From a checkpoint of a small transformer trained on Wikipedia.
Architecture: RMSNorm before each block, rotary positions, no biases in attention or MLP, untied embeddings, normalized queries and keys.
Training: a variant of Muon for these matrices, 170M tokens.
Each number is 128 + 32 x the weight over its row's rms, rounded and kept within 0 to 255. Layers, rows and columns count from 0. The size above them is the row's rms in percent of the matrix's.

# layer 5 MLP down (transposed), 1024x256, rms 0.065, rows 912-938, columns 128-255
size [ 99  98  96 107 108  99  85 105 100 105 101 101  85  96 103 103 114  80  96 109  97  97  92 101 102 103 104]
[[161 125 185  95 118 147 105  94  93 176  66 109  68  74 158 101 118 134 158 102 175 124 145 189  87  94 136 149 150 132 150 132 114 144 136 135 100 106 145 159 145 115  91  95  96  93 178  54 124 101 166 139 140 109 111 111 126 143 145 125 136 109  98 102 141 166  65  77 138  70 101 128 147 143 209 169 159 150 116 166 142  95  91 121 128 125 158 121 152  99 168 103 135 115 114 116  86 153  94 127 131 170 166 185 150 121 121 160 141 163 123 130  85 151 110 133  96 159 226 131 163  41 133  75  82 148 118 178]
 [145 118  91 159 123  47 126  82 165 152 195 126 123 181 131  69 136 171 107 121 116 184  68  53 119 138 141 147 164 149  99 162  94  93 120 190 157  93 105  97 122 135 131 125 171  70 178 114 146 136  95 142 127  98 152  77  94 156 176 124 151 149  78 101 136 113 112 150  82 138 170 101 119  94  67 116 172  43 110 101 130 182  69 142 101 142 153 171 195 127 135 102 117 130 181 118 142 112 125  62 158 135 149 104 131 128  95  89 106 181 145 142 101 100 119 120 126 109  79  81 114 142 144 117 144  97 151 146]
 [112  95 145  85 147 153 152 122 104 175 180 108 136 179  70 101 163 162 154 148 151 102  73  98 130 192 105 104 118  97 114 129 110 166 150 188 158 165 134 145 255 136 187 135 158 175 108 159  52  77 141 125 112 121 131 103 114  82 149 153 108  99 135 127 122  87 147  98 132 156 146 190 116  66 118 119 107 113 150 131 153 137 117 150 128 117 134 130 130 120 124 171 130 176 137 108 166  90 128 143 155 110 138  55 110 147 146 139  87 171 144 172  88 189 104 102 148 131 175  99  84 107 107 178 121 191 110 152]
 [137 127 135 101  93 146  85 141 156 103 122 145  85 146 121 127 129 125 112 167 161  79 119 139  66 174 181 141  89 124 181 132 159 147 185 159  96 152  88 103  88 125  52 110 114 130 138 187 136 158 143 117 167 121 155  91 154 140 172 155 102 155  83  72  62 116  98 116 112  74  67 157 120  75 107 143 137  90 117 104 164 186 144  77 128  93 147 172  96 102 153 181 115 130 119  54  94  85 109 135 157 115 153  74 102 121 131 122 146 117  96 172 128 122 112 123 142 122 126  51 168 155 148 148  96 127 146 157]
 [133 122 105 106  88 157 201 161 127 123  72 156 173 167 169  66 142 128 166 179  98 125 144 162 180 136 195 125 108 194 185 132 167 158 158 121 139 135 118 161 118  87 115  77 114 114 126 168 108 149 102 145 129 125 129 145 121 154 159 134 148 108 191 100 136 126  70 133  74  68  60 130  71 127 143 135 134 129 152  75 145 166 136 151 132 121 187 121  86 118 140 148 121 123 134 149 165 128 130 115 109 169 175 177  65 135 131  81  95  78  81 125 100 126 150 154 110 106 111 157  86 138 161 103 177 148 136 141]
 [ 85 162 141  58 119 107 125  87  38 137 130 132 122 139  74 112 156 133 170 179 140 152 101 115 173 112 110 130  92 135 114 149 114 182 115 138 135 144 119 135 164 117 107 128 133 129 114 116 176  88 123  67 110 125 117 151 124  96 178 113 165 108 112  59 108 104 133 137 162 111 151 116 138 140 163 120 112 129 128  85 186  47 141 168 142 117 152 103 153 165 125 142 133  76 178 110 129 174 108 152 113 103  99 113 105 145 109 196 103 158 152 192 103 127 134  90 120 141  34 129 108 107 138 165  41 161 115 117]
 [114 132 124  88 109 160 177  87 114 154 125 135  98 106  98 176 129 117 149 180 113 177 140  95 115 136 149 178 107 129 141 122 168  98 145 149 187 100 142 180  99 107 185 146  99 138 123  98  98  97 124  97 154  87 168 148 145 174 138  62 109 140 133 145  65 142 186 137 168 158 150 155 145 137 123 143 150 148 169 135 134 134 152 120 152 124 118 182 130 143 171 135 198 108 157 108 164 136 151 107 164  84 163 119  87 139 110 163 124 165 105 183 107  91 157 142 170 203 170 120  76 163 155 113 137 169 156 119]
 [150 130 189  97 127 113 102 123 135 134 140 118 134 154 144 124 157  88 157 131 126 153 159 129 158 132 110 135 154 106 145 174 155 107 169 121 102 145 145 192 101 116 108  73 127 115 123 172  96 138 161 120 112 168  87 160  77 170  97 122 117 117  97 206 124 144  88 105 140  66 124 100 108  91 159 105 167 179  79 130  72 121 124  99 104  84 129 132 184 104 179 119  94  76 140 123  88 119 102 144 143  98 113  83 135 101 123 139 128 145 140 118  63 118 110 110  44 132 142 171 141  99 147 110 160  89 133 156]
 [118 134 192 103 132 246 108 114 152 123 143 133 139 109 127 208 125  95 127 148 149  72 171 116  79 137 187 132 176 120 146 150 172 116 134 183 149 110 148 130 140 101 147 121  86 173 129 115  93 133  96 118 126 144  88 154  68 131 220 131 144 140 149 161 176 144 136 111 151  81 180 100 118 194 180 133 101 135 102 111 169 159  59 147 108 134 118 152 118 229 102 126 127  87 126 109  99 143  74 148 182 183 190 158 115 131 119 177  78 142 145 140 108  99 127 131 121 143  89 114 156 139  46 134 150 172  70 153]
 [ 90 112 148 127  41 143 122 162  60 147  98 112 119 168 110 123  58 138 110 111  96  96 153 140 131 104 125 154 156  65 117 140 101 121 114 224 138 174 140 140 206 139 169 152  85 122 142 122 114 110 129 131 120 177 156  74 111  90 133 160 115 160 161 124  93 156 128 147 159 132  91 150 123  97 131 127 125 114 168 106 130  89 144  95  70 151 134  70 166 199 119 142 195 145 128 118  99 174 126  77 164 178 123 153 101  72 135 132  85 142 110 148  49 118 159 105 120 128 185 149 183  62  75 116 126 153 122 108]
 [182 156 146  75 116 126 111 119 119 180  59 129 164  90 102  87 122  94  77  75  85 118  59 163  87 105 154 113 131 128 160 119 156 130 129 171 125 128  80  70 134  91 119  78 151 122 140 174 170 109 147 158 120 103 122 150 104 155 158  98 164  88 117  94 147 150 127 128  87 169 124 114 115 195 157  94 150  87 125   7 159 134 119 104 127 161 147 155 102 102 198 143 119 138 149 174 110 197 134 134 101 141 133 137 129 121 116 106 116 149 159 126 124 105 113 188  89 112 138 155 132 145 206 122 135 156 129 142]
 [ 93 113 150  89 123  95  89 178 139 146  64  84 137 129 171  55 120 128 179  84  61 132 144 125 103 158 123 128 132 190 127  73 171 117 121 130 158 167 159 110 126 139 100 139 106  89 131 145 185  73 136 142  86  93  77 143 123 160 150 146 137 159 114 150 124 118 210  88 127 171 117  98  74 124 129 134 172 154 138 133 121 134  93 158 136  97 173 183 135  84 153  87 157 114 153 109 151 168 109  90 131 124  80 176 116 179 127  82 129 189 180  50 148  67  88 152 125 127  85 107 142 126 104  71 170 158 131  88]
 [143 124  89 141 147 159 112 202 146 151 176  99 151 139 121 126 102 109 134 106 155 129 107 145 147 129  96 158 176 147 127 110 167 111  91 124 137 125 132  98  76 120 106 129 104 190  74 133 163 205 101 164 146 113  84 200 115 111 177  71  97 155 161 108  99 114  79  92 146 151 109 125 155  93 112  85 166 125 130 153 176 104 145 123 131 117 141 147  92 170 111 120 129 165 129 145 169  94 105 127 104 101  94  99  90 121 163  84 197 160  81 134  83 175 142 130 119 176 100 148  73 161 182 160 150 157  59 155]
 [ 97 177 149 139 137 213 151 130 107 127 116  97  71 151 229  51 101 128 162 170  93  60 126 101 171 108  73  74 117 146  99  87 150 124 114 133 136  75 165 162 107 156 173 105 108 114 166 152 188 129 132  80 109 122 193 107  92 108 138 163  99 169 112 159 125 152 156 177 122 152 170 158 177 176 191 142  76 118 153 112 151 157  72 112 121  76 109  76  92 161  91 105  81 129 118 158 129 148 136 128  93 123 130  97 144 153  98 172 129  88 163  81 105 101  90 139 158 132  58 123 155 101 110 100 173 153 161 201]
 [155 147  62  95 139 108  88 131  85 166  80 122 145 110 120 120 158 128 126 110  84 189  64 120 152 175  89 159 153 122  72 161  91 128 134 110 170 135 128 142 121 149 163 132 153 102 162 140  90 183 109 191  90 144 147 152 178 119 130 115 155 110 125 114  82 133 164 103 186 126 176 112 144 134  75  86 131 164 150 110 138 108  95 115  80 147 148 111 113 165 103 163 143 193  88 129 135 150  63 146 135 108 137 143 112 129 125 130  87 132 203 137  81  82 202 112  87 111  97 111 159  81 126 168 156 164  92 129]
 [152  66 108 144 141 163 102 143 126 162 161  93 141 124 216 127 127  59 163 144 123 149 112 110 131 175 129 152 164 155 119 136 122 200 131 102 121 125 127 101 182  80 154 171 171 167 110 101 106 132 169 149 109 166 134 183 138 106  48  80 120  72  90 173 122 134 206 141 156 155 158  52 197 173  81  52 103 122 173 101 113 157 113  88 122 174 147 112 149 184 116 102 137  94 102  83 110 129  98  75 202 139  73 138 118  96 160 102 134 158 163  74 103 139 149 135 146 131  95 143  95 143 124 116 162 143 185 102]
 [ 92 133 154 180 133 104  89  86 124 182 146 136 134 154 111 108  76 102  91 143 105  65 152 143 103 144  93  98 135 161  98 126 144 143  85  98 144  97 128 126 130 172 125 152 132 127 186 116 108 137 164 146 172 137  93  88 108 117  80 122 153 106  63 167 119 114 159 143 122 109 109 136 100 120 171  98 104  84 153  83 137 159 117  81 126 115  75 136 133 121  92 135 155  70 126 142  83  88 150  95 148 140 142  78 193 148 136 130 164 107  68 133 126 103 138 172 129 171 112 159 107 106 115 147 112 112  85  97]
 [113 101 127 107 124  94 125 125 152 124  84 116 123 107  95 177 141 101 184 108 148 148 137 140 109 112 109 108  96 158  50 140 101 106 120  82 130 102  13  79 149 142 183 114 125 139 112 166 103  42 114 120 153 150  98 179  91 129 195 211 121 117 166 163 143  85 134 104 150 170 153 137 101 148  91  79  91  57 151 133 135 151 155 127 121 135 124 218 149 120  95 140 130 135 119  93 118 123  83 118 125 102 160 141 150 176  97 107 166 143 136 139 198  81 120  71 110 109 121 117 162  98 130 166 145 134 137 141]
 [117  99 105  92 190  80 121 121 125 107  92 131  68 141 140 147 120 102 164 127  79  98 145 128 156 182 169 163 118 110 128 121 163 123 156 137 122 113 187  96 125 154 181 128 128 163 139 104 106  97 152  56 185 197 137 173 120 205  67 109 114 151 116 122 177 123 150 131  95 173 119 136 178  92 134 148 110 138 178 130 173  93  81 106  96 140  76 208 100 166 141  86 127 106 114 131 112 122 105  84 109 163 110 172 115 131 123  64 101 202 170 125 132  81 113 143 127 128 112 126 113 147 105 100 128 138 100  88]
 [121 116 149 108 157 101 170 149 114 151 142 104 183  59 210 140 111 106  95 182 128 137 122 107 100 148 158 142 110 109 126  52 131 150 136 100 111 102 145 148  91 123 161 146 119 110 127  91 141  87 186 117 144 182 187  82 156  81 153 143 116  50 181 105 119 157 103 137 149 175  91 113 110  99 116 127 135 144 131  95 113 107 158 109  84 129 130 130 106 137 181 108 101  94 159 123 106 151 106 107  93 142 148 152 127 113 131 150 135 146 102  91 144 105 180 172 122 135 102 112  90  58 211 147 145 122 116 146]
 [132 164 179 157 164 131 139 111 125 133 133 134 100 179 180 111  43 190 131 109 126 100 116 107 107 190 186 146 127  69 170 127 114 165 173 126 121 127 194 100 180 109 103 159 135  97 139 107 136  84 110 154 109 132 165 140 180  77 123 175  35 171  52 141 100 166 157 125 145 124 127  87 164 108 145  90 109  81 142 120 119  98 154 130  87 143  94 144 227 165 103 169 183 119 114 110 104  95 158 150 138 113  64 107 110 166 178 158 118 164 150 105 109 130 112 155 169 167 146 125 117 143 120 152 127 124 142 166]
 [129 176  92 145 113  75 186 103 130 186 120 129  87  88 176 142 110 137 103  82  96  83 125 135 153 132  86 189  89 104 122 141 115 136  92 120 151 148 156 130 204  62 101 157 221 119 211 106 140 134 185 126 182 162 165  82 135 162 193 172 101 130 111 161 146 124 113  80 145 145 119 174  80  94 107  90 187 142 110  84 141 130  79 188 125 139  97  79  88  81 120 145 152 145 115 118 151 162 104 117 107  98 162 117 153  95  83 128 161  78 181 105 141 163 140 127 112  97 138 130 111 164 119 151 141 143 147 121]
 [110  86 166  79 155 143 138 130 158 193  88 129 124 152 137 162 117  73 128  79  86 113 114 151  69  90 123 130 126 118  89 127 136 157 166 122 150 139 110 139 150 120 114  84 166 175  79  31 108 105  76 176 168 113 152 144 174 103  83 112 123 209 142 153 110 174 161  84  98  89 127 119 155  80  64 162 115 189 127 127 158 107 163 110 112 147 157 130  87 179  96 115 138 136  87 133 112 140 150 155 169 129  95 132 116 138 121 110 140 125 133 191  98 131 115 129 135 166 116 167 134 154 114  85 153 123 159 152]
 [120 104 112  90 107 105 106 136 129 154  88 137  92  99 121 203 160 178  62 135 170 113 135  60 115 151  86 183  76 142 143 152  86 130 139 173 152 200 116 135 157 152 111  77 146  51 131  91 157 145  85 104  87 114 130 138 161 183 130 154  98 123 180 122 155 115 146 161 147  91 160 125 154  96  99 148 149 145 190 155  64 192 116  75 107 133 136 125 127  76 176 121 106 133 107 157 176 166  82 107 113 131 165 190 132 100  94 120 177 158 157 143 128 150 146 132 133 166  80 149  92 154 117 116  88 139 128 119]
 [124 128  72 165 145 135 127  99 135 110 143  78 113  72  96 145 135  78 108 123 173 156 116 137 105 159 159 129 102 157 110  91 146 148 166 128 113 184 136 178 112  88 179  63  86 114  95  91  62 143  94 129 125 106 128 123  75 139 120 154 129 161 109 150 143 110  83 172 139  89 152  98 132  99  93  91 124 124  99  65 113 145 149  81 136 149 153 114  96 118 119 155 133 155 120 100  86 183  92 125 111  94  93 127 101 135 106 125 155 116 188 132 212 172  30 118 129 164 111 175 146 163 101  78 106 151 129 124]
 [116 155 114 110  89  98 116 115 134 113 104  84 142  99 121 164  92 150 136  88 112 103 108  39 135 131 148 132 123 136 150 156  80 183 101 122 131 142 132 116  86 174  74 173 159 150 160 136 167 100 150 134 103 139 170 161  78 146 172  60 102 132 141 117 148 132  90 138 108 133 101 136 121 107 101 144  81 164 140 138 115 196 147 191  99 103 139 151 133 115 178 142 135 139 111 126  89  78  88 165 187  90 108 142 131 158 109 121 118 133 131 129 169  87 100 124  97 140 125 104 103  95 191 197 152 132  80 103]
 [101 112  64 148 184 110 141 132 109 110 104 149 101 189 199 133 119 168 176 129 153 155 149 102 124 121 171 146 149 143 101 139 134 120 125 125  94 111 127 142 115 130 156  95 103  96 141 138 111 147 101 134 145 198 109 142  90  98 127 147 165 135 116 158 101 198 104  72 131 111  68 136 146 113 118 137 117 134 122 144  92 127 117 173 114  96 148 122 107 144 112 185 108 127 143 183 129 121 134 150 116  98 129 133 159 187 151 176 146 180 110 118 104  91 213 118 163 164 168 132 114  97 122  67 169  93 118 129]]
# layer 5 MLP up, 1024x256, rms 0.13, rows 913-939, columns 128-255
size [ 93 102 100 108  99  88 104  97 105 101 109  92  93 100 108 107  91  96 108 100  99  99  94 105 101 106  92]
[[ 56 130 157 126 100 102  99 138 119 159  81 228 107  92 124  98 127  92 171 159 146  86 117  97  87 182 106 119 160 112 100 168 114 140 119 106 130  95 151 123 160 106 139 145 135 180  92 107 174 134 106 147 117 139 156  99 152  93 120 135 108  71 132  81 159 126 132 121 225 127 141 189  77 145 107 111 106  88 159 181 151 124 155 122 136 126 131 145  99 102 104 103  64 130 129 144 125 142 146 162 123 144 113 144 137 108 183 116 160 115 164 157 122 110 164  75 111 145 159 201 151 161 162 157  99  93 155  76]
 [ 64 117 170  96 100  36 139  85 152 147 183 119 154 155 123 111 149 153 194 136 103 132 125 157 138 129 156 129 193 124  86 104 149 159 142 196 154 154 216 117 172 143 153 110 141 127 112 119 108 156 113 138 167 137 182 120 110 131 136 130  75 132 109 175 161 183 135  89 101 129 118 125 106 164  76 150 119 171 149 107 126 133 149 146 120 148 139 124 133  81  91 137 117 141 148 134 133 100 142 154 210 143 100 128  93 198 149 146  57 155 142 141 219 120 154 114 188 144  92 187 123  64 167 118 121 118 135 149]
 [102 125 128 144 130  81 132 105 160 122 171 101 151 172  97  92 126 139 153 119 154 117 130 168 136 170 107  94 185  85 135  84 160  98 173 157 137 176 168 179 155 129 182 118 126  79  85 146 127 143 143 120 164  86 115 121 133 115 169  76 114 110 120 132 122 170 108  85 116 128 130 184 108 110  99  97 108 152 128 154 157 138 110 109 148 108 189 176 115 170 121 107 125 103 110 148 120  70  73  17  75 141  89  57 103 111 153 211 127 144 141 161 149 117 127 158 113 116 167 166 144 120 131 135  99 172 114  63]
 [104 136 129  90  41 132 167 119 164 143 108 129 120 151 110 126 148  74  69 112  59 123  94 138 153 155 150 136 103 126 136 120 155 154  78  94 134 113  97  99 132  54 105 156 148 140 111 184 103 137 137 117 140 103 138 123 185 136 159 135  66 132 141  98  99 147 143 134 114  97 123 139 170 191  90  93  67 118 125  95 179 136 132 127 124  91 165 125 132 116  55 130 103  80 151 154 168 172 157 103 136 206  82 154  77  89 131 125 192 176 120  69  83 126 195  97 173 118 152 145 114 162 142 146  76 140 166  72]
 [ 99 161 164 176 123 105  72 135  74 168  83  87 103 118  71 115  70 164 177 119 109 108 114 161 148  81 142 191  92  68 106 114 114 123 143 147 155 140 146 111 175 143 183  84 129 168 110 153 174 141 101 178  95 125  77 156 129 170 137 109 156 160 145 132 131 176  91 109  94  85 116 159  94 147 108 148 172 142 115 146 130  97 113 100 149 167 131  84 121  85  52 186 140 116 184  96 123 118 117 126  74 170  72 118  60 150 140 151 120 178 145 167  90 100 134 168 116 128 101 128  87  74 223 143  61 120 156  80]
 [102 151 138 155 178 107  86 121 186 108 105 163 137 106 130 140 162 140 110 117 150 136  92 151 133  75 111 156 129 157  97 123  78 208 123 129 103 100 134 154 144 137 158 174 187 165  78 166 142 150 122 146  92  94 142 155 105 142  68 106 143 153 115 117 202 146 172 144 112 121 147 101 129 111 132 149 124  96  88 165 128 162  74 108 152 148 129 106 148  77 125 124  72 126  89 136 220 156 119 153 162 147 148 176 112 124 101 140 153 172 150 120 147 135 112 101 131 179  58 150 201 131 147 134 113 139 142 191]
 [185 104 153 143 135 124 109 101 155 104 120 111  73 160 122 145 141 150 131 110 132 159 161 137 190 140 170  93 119 149 139 160 106 125 177 155 163 132 166 230  79  68 134  71 100 116 154 187 115 140 140 159 170 164  99 145  95  92 130 141 126 114  91 216 203 143  93 162 123  84 126 114 116 104  88 159 123  84 156 155 124 143  74 128 134 100 101 130 153 192 178 106 118 142 123 118 110 140  89 157 106 113 130 117 112  84 130  94 143 164 125 151 104 152 147  95 108 115 161 155 106  89 159 158 148  66  98 106]
 [130 125 122  95 112 162  83 122 136 112 100 132 132 131  96 123 166 201 185 137 153 166 136  49  57  86 116 135 118 110 112 172 160  71 163 138 144 158 145 112 102 104 100  69 130 136 112 130 134  68  90 123 119 176 138 109 142 167 135 136 100  99  74  92 139 171  96  86 155 112  93 122 108 158 131  98 136 149 120 119 115 129 173 108 136 143 115 171  90 154 146 122  78 175 116 138 124 107 135 121 138 100 140 100 129 119  84 120 126 149 110 174 144 103  88  89 164 109 122 129 107 132 212 168 152 139  56 116]
 [115 136 169 144  90 172 119 100 146 111 124 121 148 113  65 142 181 111 128  97 167  93 147 113 144 100  61 195 188  79 139 139 102 106 129 132 146 157  85 116 121 123 128 146 177 165 110 107 130 112  72  80 112 152 137 116 112 107  82  97 122 166 143 142 172 119  75  79 102 132   9 196  98 129 112 105 128 129  82 110 128 183 130 172 141 160 138 105 107 130 135 137 171 123 117 105 128 166 139 103 149 109  71 136 126 108  85 137 110 115 130 144  72 136 116 143 169 133 115 127 145 112 133  77 135 120 106 115]
 [118  77 107 133 132 105 114 102 121 100 171 133 133 137 107 112 143 113  85  81 102 117 111 134 107 115 106 124 184 117 116 120 143 183 108 114 114  75  97 125 122  82 115 131 118 140 124 117 100 118 122 134 171  86 128  56 134  82  89 117 101 123 144  87 178 135 137 116 146 133 102 109 135 108 163 129 197 111 115 215 140 160 140 115 106 121 109 166 123 126  78 131  44 127 192 165  82 149  74 145 125 149 112 121 100 205 104 117 173 197 172 134 123 133  89 102 159 142 131 169 126  73 109  88 135 121 124  82]
 [116  91  98  96 141  66 175 173 159 117 136 100 150 129  95  73 101 158 186 133 154 185 164 111  73  77 108 177 164 188 145 118 109 150 177 159 114 133 206 113 106 171 157 116 127 100 135  89 155  82 167 109 105  89 145 108 121 145  86 131 147 173  64 189  88 117 167 126 167 145 133 117 164  83 114 154 130 118 148 145 135 101 101 146 111 138 106  80 122 124 129 145 129 167 101 142 120 100  67 127  99 136 119 126  93 140 167 191 142 150 155 122 147 175 125 149 153 112  88 118 139 235 185 141 162 113 102 108]
 [ 90 134 137  75 114  39 148  87 131 113 109 157 120 151 122 139 142 137 132  98  98 130 129 194  78 149 129  77 137 116  94 140 143 107  77 176 120  98 118 176 102 173 134 137 127 151 131 157 138 120 151 171 145 129 123  97 141 191 109 147 135 116 142 155 159 170 156 138 119 115 124 114 100 142  93 138 142  97 123  74 118 173 115 162 147 176 108  89 158 142 100 169 166 194 161 148  93 122 232 125 149 183 122 138 196 154 129 128  56 110 118 129 118  92 111   9 108 163 128 155 129 107 143 100 136 153 157 105]
 [105 141  81  95 159 176 123  98 110 112 138 107 102 154 122 107 126 107 111 165 118 112 111  62 155 139  94 115 167 107 140 160 125  91 145 139 143 123  55 135 135 101 137 117 118 144 160 102 119 116 190 106 128 202 146 143 136 115 104 136 117 113 134 142  83 108 161 173 173 116 154 137 163  97 154  89  73 159 157 141 147 126 107 112 122 109 107  73 160 129 181 185 116 209 111 145 117  98 156 159  71 151  89 128 163 127 195 160 163 116 140  97 122  99  73  87 119 119 138 166 116  70 133  92 129 106 117 159]
 [213 116 159 116 157 184 111 122  82  43 116 148 105  98 168 129 142 170  84 146 104 120 172 148  73 148 154 166 157 109 162 117  97 141 155 140 140 108 136  92  20  94  74 100 117 150 140 121 164 131 104 125 167  96 102 102 149 129 144 125 134  84 123  88  89 155  99 123 104 101 141  87 184 131 118 243 129 180 135 128 118 174 155 142 198  90 175 151 113 104 111  99 104 131 151 144  91 129 105 116 127  99 120  91  86 103 211 130 124 115 129  66 142  74 118 100 213  77 176 186 107 107 149 137 123  82 148  98]
 [178 105 131 174 164 130 141 162 142  62 126 112 126 178 142  85 133  89 140 166 102  99 141 115  95 133 164 150  88 141 181  85 145 134 143 104 152 151 141 135 142 113 138 164 149 157 155 120 143 160 112  94 136 113 136  38 123 131 133 135 114 139 100 103 154 122 128 168 169 187 166 162 134 102 111 144 113 170 160 114  89 162 173  86  88 147 156 143 206 115 156 137 107 101 159 117 194 177 166 104 143 128 185  99 126 151 193 143  75 169 131 144 161 131  92  98 146 104  86  98  94 207 123 147 123  89 150 149]
 [156 136 131 173 101 158 131 152  99 151 165 182 110 124 128 151 109 130 120 115  94 131 113 149 106 168  78 105 101 161  85  85 117 128  96 161  76 109 175 131  47  93 156 166  88 109 140  78 110 142  98  98 143 133 105 138 113 175 108 133 204  75  42 145 170 111 101 159 130  60  91 120 120 117 117 104 126  95  95 104  98 117 105 125  88 150 128 120 108 146 161  94 135 170 155 110 138 107 130  94 105 101 157 202 160 136 143 219 163 144 147  62  88 136 114 179 131 113 122  73 130  85 147 135  65 121  82 117]
 [ 86 106 162 108 115  88 115 159 173 118 162  82 167  89 132 166  99 131 163 115 142 126 163 141 153  90 104 130 126 106 125 118 108 134 124  97  85 149 113 139 126 136 106 113  55  94 109 150 136 137 164  65 146 113 114 132 138 167 158 148 139 216 132 144  85 136 119 152 176 121 124 139 127 105 180  77 112 122  81 153  89 125 119  77 182 111 112  82  99 139  85 125  26 139 147 149 135  97 138 163 148 170 154 140 190 170 142 166 167 164 147  51  63 134 173 105 124 145 122 140 123  95  94 151 176 136 140 117]
 [ 92  83 112 123 189 159 152 189 136 117 124 132  46 122  97 132 179 125  56 167 132  71 112 139 145 117  85  83  67 136 102 133 108 136 119 152 167 114 136 126  97  83 130 145  92 136 100 106 135 100 142 152 113 205 120  92 173 166 123 158  72 121 114 117 117 100 176 140 141 113  93 136 126 176 165 106 159 134  86 126  84 154 155 142  91 136 106 118 105 167  81 143  69 179 128 131 125 143 164 132 170 161 124 120 124 124 190 173 115 103 154 151 153 162 118 138 143  84 143 146 108 128 142 186 140 120  98  77]
 [152 179 124 165 168 143 114 133 122 141 120 155  45 103 140 184 119  90 144  69 140  85 106 137 113 105 123 145 120  69 172 155 132 132 107 131 144 158 161 128 120 156 169 132 113 107 144 124 172  91 119  92 141 141 117 129 144  95 138  89 160 126 110 135 108 140  94 116 114 132 145 108 135  67 140 146 158 168  93 122  93 214 144 174 144  89 103 158 172 127 124 120 176 114 102 166 169 166  65  82 165 190 112 121 157 109 128 118 157  55  70 154 167  61 153 158 113 116 108 153 176  94 138 120 157 104  78 137]
 [ 80  90 111 134  99 127 172  92 109 147 131 135 156 147 138 122 152  56 118 167 122 138 109 104 109  89 127 143  55 136 122 155 113 133 155 184 109 127 121  87 152 136 119  48 108 115 105 147 119 103 122 132 173 102  88  90 118 130 176 143 117 176 108  87 102 149 124 102 189 175 132 112 160 115  94 101 101 145 121 165 170 141 155 126 135  77 115 117 204  71  91 116 170 117 110 153 120 143 111 143 159 139 116  78 101 132 203 112  99 129 114 116 122 227 117 101  92 141 126 156 128 114  84  82 108 122  69 135]
 [ 89 161 108 147 130 138 108 169  80 144 192 188 211  97 200  83 120 138  67 111 133 150 131 213 169 105 180  94 146 119 150 130 132 131  74 100 107 175 145 129 143 137  94 137  66  89 153 114 181 144 168  76 156 166  68 135 162 137 113 113  87 145 170 132 170  97 135 118 121 125 177 154 152 178  79 123 100 124  78  93 137 110  65 164 144 109 118 108 131 107 108 140 160 139 160 138 165 156 110 153  84 140 150 142 196  91 124  81 120 123 117 118 162  71 124 125 133 140 183 130  78 170  70 135 100 186 142 134]
 [116 170 167 115 105 114 159 124 172 120 169 207 218 118 142 100  88 124 170  80 113 172 122 125 184 168  95  31 135 166  86 109 125  85 185  90 136 123 121 118 128 154 160 126 159 122 106 183 159 167  37 103 110  98 168 105 175 167 103 131 179 130 156 138  93 104 112 105  82 106 145 215 107 103 125 137 245 153 103 199 100 108 142  96 132  85 159 193 150 145 137  83 137 111  59 153 112 131 113 122  88 149 100  99 131 132 148 127 107 171 171 143 159  97 143 141 116 113 118  96 116  82  97  98 123 156  72 142]
 [ 96 144 152 163  91 114 115 104 135 200  97 105 208 135  75 106  93 178 112 123  91 144 108 132  79  43 109 158 111 122 116 176 139 136 118 132 124 156 140 114 139 164 144  74 116 138 128 151 134 150 135 147 121 125 179 132 113 157 140 167 146 118 162 172 184  77 120 107 119  75 165 173 118 150 132  70 143 115  97 144 194  94 174 142 165 122 124  98 127 120  61 106 114 156 199 167 182 108 111 110 185 145 115 137  78  70 124 130 205 168 154 157 151 166 142 136 159  90 126 143 120 142 112 160 128 148 166 110]
 [125 136 127 186 133 103 182  94 105 121 139  52 188  81  63 139 121 101  73 121 129  93 149 127 149 146 137 152  96  82 149 125 123 179 131 122 142 156 118 145 151 126 153 133  91 166 110 188 126 160  68 115 145 154 116 135 129 108  97 137 106 187  71 125  87 189 122 129 164  69 145 152 127  94  90 133 141 113 193  62 134 161  77 131 153  91 130 144 127 134  89 131 141 105 124 102 139 165 107 115 125 132 138  96 100  70 168 101 178 142 192 161 133 115  69 112 114 130 154 130 171 153 120 157  73 149  75 119]
 [150 129 148 134 121 129 102 123 126 113  96 123  97 121 180 141 110 114 180 163  73  77 139 157 184 142  89 113  74 129 119  76  56 139 113 118 155 168 119  93  82  96 161  84 108 176 119 159 134 109 119 104 182 154 132 217  79  94 126 127 163 143 129 187 179 116 146  97 150 128 151  79 156 121 145 204  98 188 140  85 142 112 130 124  92 151 106 121 171 194 155  85 167 141 145  84 217 149 158 171 204 191 132 134  85 117 146 149 101 133 104  70 162  81 139 103 122 129  92 100 150 100 140 125 137 154  85 101]
 [168 149 119 171 150 103  90 183  84 137  88 157 162 121 108 129  58 120 123 136 106 171  96 142 146 124 121 135 100 115 180 115  97 105 130 144 112 114 105 105  92  15 121  91 120  88 136 125 101 122 166 132 144 138 190 155  95 172 141  98 183 135 114  97  77 104 141 137 143 150 115 101 106 133 146 140 133  87  83 182 127 156 121 115 127 123 177 133 120 140 133 145 127  92 103 104  85 121 154 183  93 132 102 140 194 151 133 134 200 148  66 107 188  92 135  85 140 136 192 131  66 172 109 157 159  88 114 134]
 [126 153 164 116 170 119 103 106 163 102 160 109 150  95 138 161 151 131  79 195  84 124 154  99 130 103 101 160 126 143 131 126 199 116 149 124  77 105 118 145 149 144 140 118 117 152  93 149 129 176 103 142 164 137 174 158  97 152 131 120 136 143 106 178  69  95 126  88 131 106 162 180  97 123 160  97 170 123 108  35 124  81 130 113 104 196 181 146  72 156 128 147  63  81 146 152 164 127 146 139 153  94 147  81 120 133 146 123 122 110 176 125 130 132  98 157 109 150 192 155 208 116 156 111 177 114  83 160]]